python train.py --intermediate_size=1536 --norm="layernorm" --rope_theta=6480.0 --rope_fraction=0.25 --parallel_block=true --beta2=0.95 --decay_fraction=0.71 --dataset="wikipedia_en"
Each number is 50 + 15 x the weight over its row's rms, rounded and kept within 0 to 99. Layers, rows and columns count from 0. The size before them is the row's rms in percent of the matrix's.

# down: layer 3 MLP down (transposed), 1536x192, rms 0.15, rows 606-674, columns 48-95
# up: layer 3 MLP up, 1536x192, rms 0.18, rows 607-675, columns 48-95
down606 094:36 33 72 70 67 39 34 55 35 52 76 64 54 56 34 58 70 44 54 19 26 49 56 61 69 34 56 44 81 38 39 56 49 34 74 37 57 31 41 69 33 43 86 36 59 58 57 58
up607 104:43 38 25 28 37 60 52 49 48 46 46 33 32 47 31 47 50 65 50 15 39 45 31 32 88 46 55 51 63 19 47 49 54 48 34 31 41 61 52 58 11 52 69 78 36 58 44 38
down607 109:55 74 36 66 62 45 06 49 59 45 51 59 51 48 61 30 52 65 52 51 64 46 49 43 47 41 47 55 46 46 54 35 66 41 33 59 60 38 79 39 42 69 68 95 77 66 21 53
up608 103:99 66 38 49 79 70 57 30 40 47 57 53 82 44 39 47 60 52 55 68 30 48 50 37 61 42 44 38 14 29 58 44 48 31 53 25 38 57 77 60 71 52 32 59 57 38 69 61
down608 106:61 55 50 40 41 27 53 45 73 41 48 71 34 71 40 38 38 38 49 23 27 53 36 54 37 27 29 64 85 55 25 37 44 42 50 77 26 42 51 70 45 65 63 54 24 39 25 63
up609 097:52 64 36 43 62 54 39 78 66 82 68 60 68 29 38 68 53 15 47 56 59 22 61 44 32 47 61 44 60 53 77 79 34 26 74 52 40 55 60 65 61 46 67 53 42 49 52 37
down609 099:63 56 43 57 36 62 72 26 48 50 69 38 42 58 53 53 57 71 33 53 85 48 55 39 29 40 62 24 31 25 50 65 40 46 85 65 82 65 51 37 42 46 62 60 82 55 47 37
up610 103:11 71 67 63 75 39 37 10 37 51 54 51 53 52 72 52 54 64 55 45 50 78 46 58 29 35 68 42 53 42 75 42 50 44 69 61 32 42 53 35 46 41 63 73 65 34 33 39
down610 095:59 61 43 67 32 34 52 43 37 71 47 70 57 32 65 37 47 34 48 49 58 68 30 71 49 65 33 46 66 62 29 39 45 80 40 47 35 28 41 57 44 32 45 29 57 56 18 42
up611 101:82 60 55 41 57 57 49 53 62 63 34 22 63 61 71 16 40 57 74 49 32 63 74 27 41 72 59 66 22 45 60 54 22 53 55 00 70 46 86 32 50 44 57 56 32 47 55 37
down611 112:49 26 21 75 41 19 16 65 53 38 42 55 58 43 48 44 39 43 70 27 46 62 49 55 42 29 50 40 38 49 56 34 41 47 53 56 54 69 42 42 27 40 35 35 39 51 21 46
up612 100:17 38 55 59 48 23 43 62 53 70 64 60 49 36 35 52 42 72 72 40 55 26 85 45 67 63 64 49 72 63 82 67 50 67 33 51 64 41 23 72 54 36 84 70 53 65 58 63
down612 099:47 64 31 36 47 51 40 52 39 52 26 81 48 53 62 55 34 20 40 56 47 97 54 84 20 32 70 39 49 41 23 31 72 49 39 35 37 55 76 46 70 81 47 32 33 37 67 43
up613 101:35 39 45 65 65 54 45 37 53 36 49 75 41 71 64 47 53 41 61 44 71 49 32 36 38 48 38 48 42 53 62 48 47 39 28 22 09 33 28 39 60 36 53 52 45 85 30 40
down613 102:70 62 65 81 39 32 63 48 66 62 60 35 50 59 30 34 69 15 47 33 42 46 31 84 28 54 39 61 84 34 44 70 43 63 41 71 40 45 34 41 54 51 59 49 43 26 33 64
up614 093:53 44 43 54 75 49 21 33 39 81 52 68 78 65 49 43 55 44 68 46 21 34 52 20 73 35 70 44 24 66 50 28 61 40 64 49 39 48 28 55 67 67 50 36 53 44 38 51
down614 110:38 39 65 47 54 27 47 55 50 75 14 59 29 47 56 48 54 29 48 13 24 53 81 54 52 40 47 53 62 40 49 75 38 39 30 24 59 57 24 50 57 54 76 45 61 58 39 34
up615 096:55 47 25 32 53 54 40 58 36 53 63 69 81 47 04 42 51 70 58 56 66 32 68 25 34 47 57 57 48 37 47 50 54 43 44 78 51 54 66 58 45 45 55 09 58 42 55 32
down615 094:29 50 57 59 34 38 55 56 68 55 53 45 40 59 79 31 59 35 46 72 41 66 63 55 51 45 31 42 66 56 38 49 60 61 55 34 75 54 47 24 52 43 49 63 51 28 43 46
up616 100:67 52 50 14 34 70 63 63 37 54 75 54 75 26 56 43 40 41 71 52 31 48 17 36 59 48 50 44 53 75 79 57 48 51 46 30 57 74 54 65 32 41 57 52 60 52 63 78
down616 094:24 53 52 44 65 20 61 53 43 48 70 47 51 09 35 47 49 62 40 57 55 28 41 49 63 54 59 83 47 29 45 62 54 50 31 61 48 64 37 55 92 19 31 32 60 56 74 20
up617 107:40 35 47 39 29 51 57 48 51 55 57 47 45 62 79 53 32 42 50 64 69 54 45 44 38 70 65 62 47 45 65 58 52 63 33 57 50 63 65 68 56 39 40 59 70 38 21 36
down617 107:56 59 51 58 67 21 61 30 30 62 56 52 50 15 54 28 46 57 33 58 43 39 57 45 74 59 34 50 45 80 54 57 38 45 45 51 65 40 38 33 82 17 22 48 77 69 35 61
up618 107:52 51 36 47 64 33 42 63 54 76 65 51 30 36 56 44 41 15 68 44 60 65 32 19 54 59 41 71 22 30 54 54 55 78 72 46 39 29 49 46 53 55 40 47 48 77 27 57
down618 099:45 43 71 57 65 69 46 57 41 66 61 36 30 48 47 64 27 39 49 30 38 70 54 79 34 40 40 44 81 47 35 45 42 58 69 48 68 59 44 53 44 53 54 32 84 52 32 26
up619 094:52 38 57 60 59 54 60 50 35 42 68 63 32 55 45 50 07 51 44 49 41 08 48 52 64 34 37 77 52 30 51 40 41 17 53 57 27 35 54 30 36 42 29 43 36 68 72 31
down619 098:51 30 49 51 77 43 54 37 52 60 70 54 63 42 34 64 64 73 62 56 79 75 64 41 32 47 62 42 64 61 54 37 58 72 53 80 72 36 41 42 49 33 66 67 43 34 82 66
up620 099:48 41 62 59 60 84 48 66 55 61 49 59 40 42 55 47 56 55 60 39 50 71 08 34 24 54 85 40 35 73 50 76 44 84 45 64 57 29 37 40 69 32 23 53 36 39 43 57
down620 097:33 61 73 64 47 51 53 35 51 53 73 17 54 30 73 52 40 41 87 57 63 21 67 53 72 38 51 61 41 33 31 26 64 28 23 60 54 54 76 50 35 48 65 37 72 53 61 45
up621 103:34 43 52 45 69 53 51 37 56 23 72 61 48 63 43 59 65 41 61 47 27 58 46 78 29 43 28 56 41 52 73 79 56 27 55 62 42 37 46 21 20 76 47 47 27 55 49 35
down621 109:37 40 64 66 54 26 62 53 68 39 41 62 60 58 41 77 32 65 27 56 40 48 36 35 44 60 38 53 38 83 54 68 21 21 43 51 46 59 74 35 34 52 32 48 50 51 52 50
up622 098:64 27 40 06 43 63 65 36 36 37 68 61 34 45 51 59 70 66 50 35 44 71 58 75 48 48 48 65 55 46 38 46 48 33 19 63 51 48 56 69 81 54 24 56 47 69 65 49
down622 106:61 44 66 45 60 25 60 40 47 47 58 45 35 49 40 38 43 68 53 48 56 22 53 57 21 69 60 41 51 52 52 43 68 59 44 48 49 28 43 42 53 60 80 37 99 25 32 45
up623 104:24 47 56 62 50 80 53 51 74 53 75 36 69 44 62 84 31 59 61 83 50 27 57 36 28 38 45 37 32 69 65 57 70 54 63 34 48 43 76 53 51 66 42 79 60 40 45 81
down623 092:62 30 47 49 51 43 64 38 27 26 47 45 51 34 31 51 52 26 64 36 31 54 63 77 90 71 63 57 62 52 46 42 33 53 46 35 28 39 75 49 51 60 65 58 25 53 63 60
up624 101:76 23 50 58 66 28 43 29 28 69 55 56 59 27 49 62 46 70 56 45 59 50 58 35 52 38 76 66 52 66 62 34 24 61 71 36 50 45 33 61 54 45 51 53 11 64 62 48
down624 101:62 60 33 56 75 58 78 58 71 63 58 63 55 49 35 20 48 50 42 33 64 58 50 42 37 60 44 48 63 50 29 60 45 53 78 57 58 49 36 40 45 24 39 28 54 68 27 29
up625 093:78 28 43 64 45 38 47 32 40 61 42 66 40 25 70 17 61 76 79 56 43 44 63 68 35 39 33 32 58 50 41 49 54 49 45 60 69 48 55 55 78 32 46 80 50 41 26 58
down625 091:50 50 59 63 87 60 54 58 43 49 29 33 48 55 64 76 47 33 32 44 86 47 24 64 58 72 51 72 35 41 40 47 33 37 60 43 43 56 15 43 45 53 30 47 47 05 34 40
up626 096:71 30 36 52 48 47 39 58 54 50 26 42 51 26 19 37 57 57 70 58 21 40 68 75 49 50 48 60 51 55 82 49 33 37 47 71 53 67 52 50 79 64 51 73 61 51 56 34
down626 093:70 66 37 58 52 34 41 51 50 56 63 65 50 64 34 50 51 63 69 63 39 58 64 42 53 39 17 23 29 16 73 24 45 47 44 47 51 63 54 69 55 61 45 48 48 45 38 55
up627 094:52 56 63 58 49 43 64 46 32 67 70 61 39 51 23 68 47 62 87 44 43 32 33 21 41 36 36 41 54 44 50 52 50 42 61 15 59 49 29 55 49 38 65 67 67 40 04 74
down627 100:41 64 68 41 51 60 60 57 34 45 33 68 63 61 43 32 56 43 36 34 47 74 56 87 43 77 12 55 40 81 40 60 39 62 50 34 68 63 77 56 61 38 45 31 65 72 66 56
up628 099:42 36 61 56 47 72 69 42 68 81 57 50 45 60 34 70 49 09 60 68 65 33 48 30 72 18 67 39 77 77 68 27 55 52 38 45 49 53 60 56 25 28 56 47 46 29 58 64
down628 100:79 70 63 44 62 52 59 63 71 39 65 27 49 40 55 60 53 68 21 36 33 61 52 53 12 48 52 74 45 41 22 57 30 51 62 27 70 31 45 48 68 33 08 49 55 70 56 54
up629 098:33 48 41 44 58 54 32 48 47 37 58 54 61 61 34 49 91 62 62 48 50 45 48 40 33 52 58 33 27 78 52 34 66 65 63 50 56 75 61 46 53 64 88 65 36 61 37 35
down629 100:41 65 47 58 48 42 58 41 52 49 60 74 52 42 85 43 64 55 28 32 46 67 57 64 58 48 62 45 29 56 36 48 49 76 69 23 23 57 55 58 78 90 53 80 72 49 45 64
up630 104:37 65 54 53 54 77 35 58 23 53 64 30 31 42 45 41 63 54 49 71 43 37 61 38 53 52 37 60 26 55 61 65 46 37 38 63 28 71 76 40 64 77 43 51 36 54 75 68
down630 105:50 37 68 54 64 32 46 49 48 25 47 42 59 40 26 46 82 56 70 40 27 44 52 45 31 34 35 67 34 46 76 32 58 47 43 58 62 61 26 37 55 63 60 37 38 72 53 41
up631 102:63 49 56 24 57 72 55 61 55 59 66 77 47 66 57 69 71 30 61 42 47 57 56 37 50 46 66 38 61 55 66 56 39 28 45 55 42 45 43 65 37 24 39 40 69 92 42 39
down631 102:64 39 48 86 54 36 73 33 42 52 55 44 46 77 53 54 37 54 46 36 50 36 54 50 65 24 50 41 42 47 49 64 76 50 83 55 65 19 64 20 42 54 71 48 49 49 58 74
up632 101:48 58 73 52 54 51 65 45 35 35 58 35 69 33 41 37 41 29 63 75 39 44 49 60 65 53 28 44 40 45 40 65 73 48 62 51 83 36 54 41 30 35 54 59 57 40 23 89
down632 122:32 28 68 59 35 19 43 50 37 52 13 24 41 76 48 56 57 34 15 63 46 58 51 63 56 28 03 57 68 65 45 67 69 60 54 54 38 17 36 55 18 54 56 25 40 62 44 63
up633 093:43 39 55 56 66 25 69 62 51 42 32 78 55 50 40 85 86 37 69 15 75 26 36 32 59 50 28 43 51 57 46 58 45 51 36 52 41 52 33 57 16 38 58 74 29 28 34 66
down633 092:60 43 55 45 38 42 41 12 35 46 77 49 63 57 78 26 55 27 49 74 40 68 53 49 72 62 75 55 41 50 48 55 38 39 48 73 65 37 28 25 49 58 61 61 67 47 55 50
up634 093:57 31 45 69 55 40 51 49 50 51 45 42 41 62 45 35 60 32 66 57 48 49 50 70 47 45 23 61 57 46 51 36 89 37 50 59 37 62 39 43 66 47 28 51 39 35 52 48
down634 099:50 62 51 23 42 45 25 52 23 47 13 41 48 33 50 47 55 49 49 35 57 35 69 75 22 78 55 55 53 84 36 55 43 79 45 52 63 41 45 46 57 73 41 22 50 62 32 39
up635 101:35 37 38 46 64 62 54 45 70 78 38 26 16 39 35 33 50 54 60 62 43 46 43 34 34 28 47 34 38 48 44 59 44 67 66 58 40 60 74 55 58 42 57 74 27 34 50 30
down635 095:30 70 53 26 69 55 82 32 39 34 46 46 58 43 70 66 53 69 42 54 49 41 46 45 63 31 71 64 53 55 52 31 34 42 58 45 58 58 57 49 21 66 71 67 39 69 41 16
up636 104:50 72 48 63 46 16 60 40 41 74 54 62 79 62 62 54 40 43 46 51 34 82 45 61 39 41 57 71 50 51 58 53 63 53 68 77 59 45 14 51 70 40 55 77 53 52 49 56
down636 104:55 66 59 53 42 43 43 32 34 66 44 74 64 61 20 44 63 32 50 40 32 61 45 47 64 41 29 72 38 57 36 56 46 57 40 38 41 43 67 51 62 56 53 31 60 57 47 62
up637 098:68 41 40 82 27 35 56 34 60 18 54 62 35 38 66 52 52 66 64 69 42 50 52 52 56 43 49 62 69 36 56 50 46 23 43 31 48 34 58 52 51 46 24 66 43 40 63 54
down637 108:48 33 61 55 49 31 22 83 31 69 55 53 72 60 92 64 25 34 46 50 62 53 10 61 56 50 39 59 38 74 56 58 59 27 47 52 32 38 65 41 49 51 62 51 13 55 22 56
up638 100:37 87 44 45 48 68 40 45 56 47 54 26 36 61 68 64 64 16 43 36 44 65 39 44 44 66 36 27 56 67 53 53 44 27 70 39 46 51 89 57 50 50 54 40 54 59 32 66
down638 091:79 35 32 56 78 26 50 58 51 31 51 48 51 32 31 32 58 71 45 27 18 40 52 57 54 59 49 71 71 23 59 64 67 66 16 45 52 25 33 57 57 62 71 43 46 30 33 54
up639 108:67 66 31 56 61 45 27 39 73 73 54 40 47 58 72 45 31 71 61 52 56 42 45 34 55 60 42 57 43 68 31 29 46 49 57 40 31 40 52 56 48 43 26 78 41 61 46 35
down639 110:50 32 63 54 49 54 81 29 74 76 61 20 42 51 63 30 56 34 62 92 36 39 29 74 59 41 52 56 51 27 63 40 50 24 37 61 56 63 37 43 44 38 31 57 55 63 48 40
up640 100:54 44 30 73 42 52 38 67 53 86 48 44 63 01 48 62 60 64 42 39 45 50 77 39 38 30 53 47 11 39 31 40 66 44 67 38 52 33 61 28 22 27 49 43 49 47 62 64
down640 089:58 29 73 63 33 50 50 45 56 53 57 69 45 31 39 47 54 50 67 16 60 39 66 37 54 56 75 48 57 37 68 61 47 26 56 72 57 62 70 49 47 18 45 51 60 27 43 50
up641 097:71 71 57 61 76 35 48 87 58 13 51 61 56 73 64 56 72 55 64 45 62 62 61 48 46 53 28 33 71 55 86 33 53 38 40 42 54 48 49 48 50 54 55 22 33 43 58 47
down641 095:13 51 60 41 76 57 51 68 32 57 39 67 48 40 59 33 43 49 59 45 39 45 66 52 46 68 69 70 21 37 57 37 60 70 54 56 28 57 44 50 74 58 59 49 23 56 69 28
up642 103:31 23 59 39 37 85 46 52 49 48 44 64 65 80 55 71 59 28 39 66 58 41 45 45 46 65 41 26 40 57 63 27 56 37 37 43 55 31 62 63 70 29 75 56 25 33 12 43
down642 106:41 51 54 72 56 45 52 67 66 59 37 42 55 52 40 63 55 45 22 47 55 28 65 51 13 53 18 28 55 58 41 34 35 50 60 37 43 42 64 55 71 63 39 43 75 59 39 52
up643 104:38 57 27 54 74 48 52 32 45 44 55 44 63 42 90 34 39 45 37 28 63 42 63 40 60 55 29 54 46 62 40 66 60 49 73 45 25 46 40 38 53 58 32 71 58 51 57 60
down643 102:50 52 39 46 11 41 34 19 42 31 58 45 52 37 50 56 49 71 36 68 41 55 27 58 50 18 60 56 78 53 55 15 46 57 62 42 57 62 66 54 55 80 60 62 55 33 70 28
up644 100:48 60 60 42 37 48 25 44 50 81 41 68 44 30 53 44 72 63 60 61 59 36 47 63 81 39 42 55 59 71 58 71 58 36 34 54 43 14 42 55 64 64 39 48 38 21 34 47
down644 106:41 25 26 68 34 42 37 49 46 45 51 57 43 57 42 69 42 58 48 60 42 22 30 49 16 61 66 60 38 18 39 34 40 42 29 15 38 43 40 39 55 66 69 59 52 75 51 53
up645 115:65 66 35 42 58 42 60 45 54 52 25 69 38 62 63 85 40 26 62 32 49 27 42 36 28 56 67 54 39 53 48 34 46 56 60 74 29 40 49 58 56 68 62 34 34 67 22 47
down645 108:48 47 57 39 57 52 44 75 47 52 37 52 54 36 65 68 61 55 88 64 56 57 66 37 55 48 65 35 67 38 39 46 77 74 64 51 00 62 49 38 25 51 47 34 58 41 47 46
up646 108:42 60 45 69 69 47 49 27 90 54 45 55 55 66 42 68 33 57 43 33 33 63 45 84 37 47 43 57 50 66 48 65 62 89 45 36 46 63 42 48 42 57 47 43 27 37 34 55
down646 113:50 43 71 47 53 60 38 36 56 42 50 50 59 43 47 54 60 74 48 64 60 59 65 60 45 54 30 63 50 56 69 51 38 34 62 89 52 58 71 58 67 56 52 38 73 42 70 69
up647 094:46 89 57 97 41 53 43 64 35 53 43 47 56 37 49 52 48 22 29 23 54 73 41 38 51 51 55 66 40 74 57 54 35 76 56 55 77 49 35 56 23 44 54 87 37 43 37 49
down647 099:81 41 71 36 49 49 63 62 34 68 67 58 45 53 34 37 40 67 37 75 38 48 57 41 65 47 38 52 34 48 47 60 44 48 57 62 46 51 68 30 69 63 56 31 99 60 58 60
up648 104:00 49 47 41 56 41 60 19 28 42 51 42 50 56 56 63 36 45 59 28 50 44 81 49 46 40 62 66 29 59 57 36 50 42 39 43 52 26 43 70 60 58 65 38 55 63 38 23
down648 094:30 04 50 42 37 41 50 28 33 36 24 32 44 37 41 45 78 39 62 52 67 44 33 69 40 64 46 55 42 65 70 40 51 58 45 61 31 62 12 52 41 51 58 47 34 76 55 76
up649 100:55 38 46 67 57 48 16 45 32 52 36 77 73 44 60 44 84 68 90 31 52 32 54 69 40 40 45 61 39 48 39 75 54 45 33 27 78 62 36 93 70 61 49 49 30 46 53 45
down649 090:54 52 46 32 56 60 80 41 59 31 47 13 16 51 73 66 36 58 49 80 45 58 46 38 62 39 44 50 49 46 59 35 69 74 59 45 39 46 59 49 27 25 50 60 58 48 38 56
up650 098:59 35 55 36 56 32 25 73 47 74 53 43 29 52 51 39 32 22 57 75 53 75 39 51 41 50 42 44 30 35 45 40 89 50 40 43 71 60 51 98 62 58 61 72 41 69 67 33
down650 102:57 44 36 14 46 47 72 70 70 65 75 74 66 43 62 42 71 58 28 62 49 68 79 30 57 45 56 65 64 50 52 52 61 46 46 42 57 55 37 48 63 41 55 56 50 72 66 70
up651 098:52 49 60 42 63 39 33 43 44 60 58 38 52 65 66 50 42 48 45 64 55 48 61 32 80 50 66 39 40 59 53 43 60 42 82 29 29 43 83 19 46 54 40 57 46 45 44 56
down651 100:26 60 66 48 38 40 36 84 23 56 47 58 29 41 38 51 43 48 52 74 39 74 84 12 38 65 50 40 52 42 41 42 16 56 50 41 66 46 24 49 35 47 34 14 52 27 59 51
up652 085:86 61 52 41 74 75 86 41 50 52 44 73 47 68 54 61 57 48 44 48 32 64 58 42 75 38 16 65 55 76 61 66 18 18 56 36 62 44 49 28 57 30 30 44 61 49 59 33
down652 104:51 54 63 70 43 36 40 41 45 48 42 47 50 53 92 36 38 54 41 30 57 43 38 81 30 59 88 53 71 17 45 41 48 99 59 58 38 39 41 42 54 77 49 69 57 43 37 55
up653 101:63 61 48 38 77 56 39 75 31 45 48 55 46 36 55 60 48 39 67 49 51 39 70 56 65 36 45 47 58 72 66 31 49 48 81 51 72 42 57 45 48 19 48 51 53 25 54 52
down653 114:40 55 69 60 61 73 56 52 42 41 43 71 70 48 52 48 62 48 69 56 32 47 38 60 55 48 64 53 39 46 78 25 63 52 71 70 35 71 30 56 59 40 71 49 38 62 71 57
up654 103:49 31 66 50 41 37 71 46 40 57 44 25 46 28 56 41 82 61 17 75 76 42 84 59 55 70 39 28 57 40 63 61 62 55 40 34 53 62 49 35 25 40 35 72 63 58 29 84
down654 102:37 52 45 23 60 57 65 17 41 54 31 46 28 60 46 65 33 43 57 38 43 66 44 41 34 32 44 46 43 40 51 36 45 39 51 56 52 56 33 46 63 34 37 28 49 55 62 42
up655 100:60 43 59 53 35 37 50 41 39 46 70 64 65 28 43 54 49 53 55 46 45 72 59 54 34 51 68 12 39 52 87 37 39 38 47 74 66 39 50 39 46 40 62 37 44 61 60 57
down655 094:56 73 52 63 51 36 45 54 40 43 72 16 49 49 43 48 35 43 50 38 58 39 52 55 59 58 51 42 55 58 71 60 60 86 45 64 46 53 40 54 60 51 22 42 42 50 67 24
up656 102:51 53 26 58 24 42 35 52 73 58 50 42 58 52 52 37 34 47 08 50 74 74 81 52 50 37 61 61 45 60 57 59 56 52 41 16 35 15 60 62 68 53 60 41 74 19 54 49
down656 088:81 41 77 64 15 39 72 57 51 48 53 45 62 69 45 45 47 52 88 44 56 33 57 46 51 54 50 34 50 47 41 29 50 50 64 67 37 60 33 31 30 58 47 60 43 53 34 36
up657 102:55 60 32 25 56 67 65 70 59 81 77 92 44 52 55 51 50 45 41 34 67 48 31 59 25 50 28 19 37 31 61 68 77 50 50 46 68 48 40 48 75 42 61 40 55 49 58 35
down657 101:53 49 42 34 64 34 41 44 39 32 36 50 26 45 50 46 54 44 50 53 58 48 31 26 64 51 71 34 56 76 72 47 71 68 46 68 51 57 32 29 13 60 59 43 31 46 44 18
up658 106:61 33 45 53 24 81 64 44 66 49 40 72 16 64 63 56 57 90 67 46 52 66 37 36 62 51 48 28 41 81 35 55 15 66 46 54 50 49 44 33 48 59 49 59 37 62 65 60
down658 100:51 39 62 66 49 56 55 55 60 48 79 31 63 35 46 26 61 44 48 72 71 61 56 19 84 48 56 54 67 42 56 46 68 56 43 51 69 05 43 23 54 54 18 55 55 40 37 58
up659 089:56 48 53 57 16 53 50 55 33 30 48 64 68 52 30 53 64 41 39 76 34 57 54 77 68 46 44 50 80 54 70 24 28 64 19 44 39 71 69 45 48 41 55 44 48 41 59 67
down659 101:55 45 31 48 52 48 33 66 50 59 43 58 38 39 66 22 38 64 70 27 78 59 70 47 56 46 48 73 38 40 25 22 64 62 64 60 78 42 22 29 44 31 51 48 22 69 51 50
up660 102:63 53 49 50 24 47 13 45 31 27 23 69 34 47 80 55 34 36 86 60 53 77 59 35 75 43 46 54 47 40 50 46 48 60 26 55 66 50 55 75 66 51 52 64 50 41 44 55
down660 110:30 31 70 24 47 67 49 83 22 56 44 28 86 46 56 45 70 46 57 59 63 58 49 72 66 48 77 58 53 48 35 50 53 64 71 31 54 34 48 20 62 58 77 50 22 61 49 46
up661 102:37 62 52 58 35 51 41 33 35 55 40 53 29 43 63 66 61 51 35 50 60 88 40 48 44 45 62 39 80 48 56 58 47 51 44 39 50 44 60 58 31 49 53 84 34 34 55 44
down661 096:59 70 56 71 72 75 45 40 48 46 37 26 40 77 48 03 65 51 39 30 44 59 55 26 48 45 40 36 51 39 57 20 74 58 47 68 45 49 62 16 57 61 52 28 52 42 38 60
up662 105:27 67 23 50 40 34 33 29 60 46 63 25 54 32 32 20 66 44 90 72 71 61 36 55 31 79 37 64 27 63 37 59 64 69 51 58 55 56 38 70 43 47 53 34 34 52 56 41
down662 098:32 33 61 46 43 35 55 56 74 58 59 27 64 47 67 52 55 45 65 38 68 50 48 72 60 76 74 47 22 79 60 46 49 15 42 64 52 85 62 22 65 64 75 49 53 28 67 61
up663 098:54 77 52 60 46 58 57 44 43 59 59 76 53 30 73 54 53 48 51 36 45 64 43 68 42 35 60 45 23 44 46 63 58 47 61 44 67 33 34 43 41 18 54 71 64 38 54 73
down663 101:39 50 63 44 80 49 63 73 41 40 44 43 54 67 40 29 48 56 39 71 64 34 39 80 70 63 33 81 56 58 28 40 43 72 52 28 30 73 49 48 73 62 41 51 54 43 71 49
up664 105:47 44 59 45 54 66 30 48 65 41 62 38 59 41 48 59 49 76 36 42 85 67 59 60 92 63 37 45 69 68 60 57 66 23 62 39 16 33 63 40 60 22 50 85 55 59 35 77
down664 103:32 53 58 56 77 65 39 47 66 49 22 61 60 51 68 61 41 32 61 77 13 31 38 56 50 34 29 50 28 55 70 41 26 13 38 56 63 58 66 28 15 65 38 09 68 55 43 55
up665 097:24 29 49 56 60 65 65 76 57 69 31 44 61 38 37 62 27 44 29 47 74 60 52 22 46 49 59 19 31 36 67 58 57 31 60 61 53 44 82 82 39 35 59 19 65 52 37 60
down665 104:73 94 50 65 24 66 35 43 39 42 82 55 44 51 51 56 57 53 52 54 51 14 31 38 31 54 56 56 65 44 58 43 47 63 52 37 53 78 38 28 47 63 43 56 42 75 54 69
up666 098:58 62 52 46 44 44 49 42 36 46 67 40 37 39 33 22 52 60 59 53 31 46 53 68 69 27 81 48 41 42 73 54 55 39 49 61 42 34 42 53 61 74 82 58 51 36 48 67
down666 096:31 38 54 38 54 65 34 33 45 45 46 60 52 66 54 53 38 57 46 48 62 47 25 63 41 45 41 45 42 56 68 29 35 61 99 44 39 79 72 50 43 31 44 67 60 44 36 50
up667 098:19 37 59 49 69 73 26 51 48 21 46 40 59 67 52 47 23 37 32 53 48 60 41 42 48 43 45 41 47 72 46 46 51 44 48 56 55 52 63 40 17 45 55 72 65 71 28 76
down667 102:48 46 80 52 30 54 41 43 50 43 58 38 70 49 39 56 35 45 50 21 36 37 49 52 46 40 43 50 32 61 29 50 41 58 37 54 69 68 29 25 63 45 29 54 19 44 38 42
up668 104:23 56 38 24 36 46 47 27 73 43 58 37 82 55 47 41 79 61 53 46 32 68 28 26 65 27 42 50 50 49 35 76 55 54 55 62 58 45 67 46 26 40 43 75 90 39 37 33
down668 099:70 27 39 53 32 32 47 57 40 53 45 53 36 39 79 22 48 49 50 28 39 50 19 49 16 67 39 53 61 44 43 23 62 63 39 45 43 68 47 51 68 42 37 39 33 33 54 53
up669 097:34 38 34 46 53 54 61 42 56 27 68 44 45 47 54 73 31 48 41 51 39 51 27 54 35 63 40 74 55 65 49 50 60 32 64 48 48 57 35 31 42 69 38 52 48 22 61 34
down669 096:69 25 69 51 49 50 47 27 58 59 34 59 47 53 63 21 45 25 71 50 52 45 40 48 67 22 63 29 33 37 72 74 53 70 43 77 87 54 47 55 37 50 75 52 58 57 43 35
up670 099:51 46 73 38 34 36 74 38 59 63 25 24 68 68 49 23 78 46 39 71 16 71 41 56 27 24 56 32 24 58 53 56 38 50 48 52 67 40 57 41 55 47 66 59 38 43 36 41
down670 094:28 58 54 42 38 69 28 69 27 53 63 66 47 36 44 28 39 73 48 47 63 62 55 74 48 65 39 57 56 26 63 50 41 06 41 60 35 51 70 49 56 21 45 48 41 50 56 64
up671 103:83 37 54 35 33 64 39 48 63 57 64 20 48 59 49 55 51 27 45 39 48 60 46 32 37 50 51 37 27 46 43 59 71 38 62 50 65 47 73 48 69 52 30 43 64 61 51 50
down671 111:38 41 99 32 43 61 51 45 52 41 55 29 55 62 42 44 66 32 48 38 13 32 50 70 41 53 53 43 74 56 74 52 50 51 46 61 68 47 34 65 57 54 54 51 74 44 83 58
up672 091:34 53 44 78 55 47 70 67 51 67 33 68 28 27 25 47 44 64 19 59 29 54 69 34 43 38 36 60 55 95 44 67 55 58 20 48 17 35 55 57 66 45 54 75 37 49 55 43
down672 092:52 32 41 37 24 33 77 55 33 44 59 45 75 67 79 54 31 56 49 55 65 41 44 58 65 56 59 34 38 28 58 40 67 34 79 47 84 77 50 15 71 51 50 28 65 59 49 66
up673 108:64 56 64 33 57 27 38 66 52 62 43 48 48 53 41 66 78 34 57 52 34 75 39 72 43 67 30 47 57 45 43 50 69 48 66 51 32 50 41 57 34 34 33 69 47 49 56 49
down673 115:52 51 57 59 70 64 58 33 60 54 35 61 53 43 50 70 86 81 46 60 32 62 58 51 37 42 33 26 38 38 76 57 70 31 72 67 59 51 44 44 55 39 72 86 64 56 27 53
up674 089:70 70 48 38 56 48 70 61 46 55 38 63 35 41 56 74 54 63 23 49 43 19 67 32 58 68 30 50 59 61 39 71 60 56 43 33 74 45 55 54 37 66 56 50 56 50 39 52
down674 081:28 45 72 46 56 36 49 55 77 44 63 57 54 52 30 24 24 55 71 58 66 52 41 60 58 50 61 51 32 28 51 27 41 29 30 43 60 47 44 43 85 47 33 34 53 62 53 34
up675 105:43 37 50 67 32 34 32 49 33 83 45 39 43 30 52 52 26 49 56 48 73 48 62 44 50 44 02 54 57 72 50 71 63 51 64 66 38 19 64 21 50 58 34 42 77 60 34 42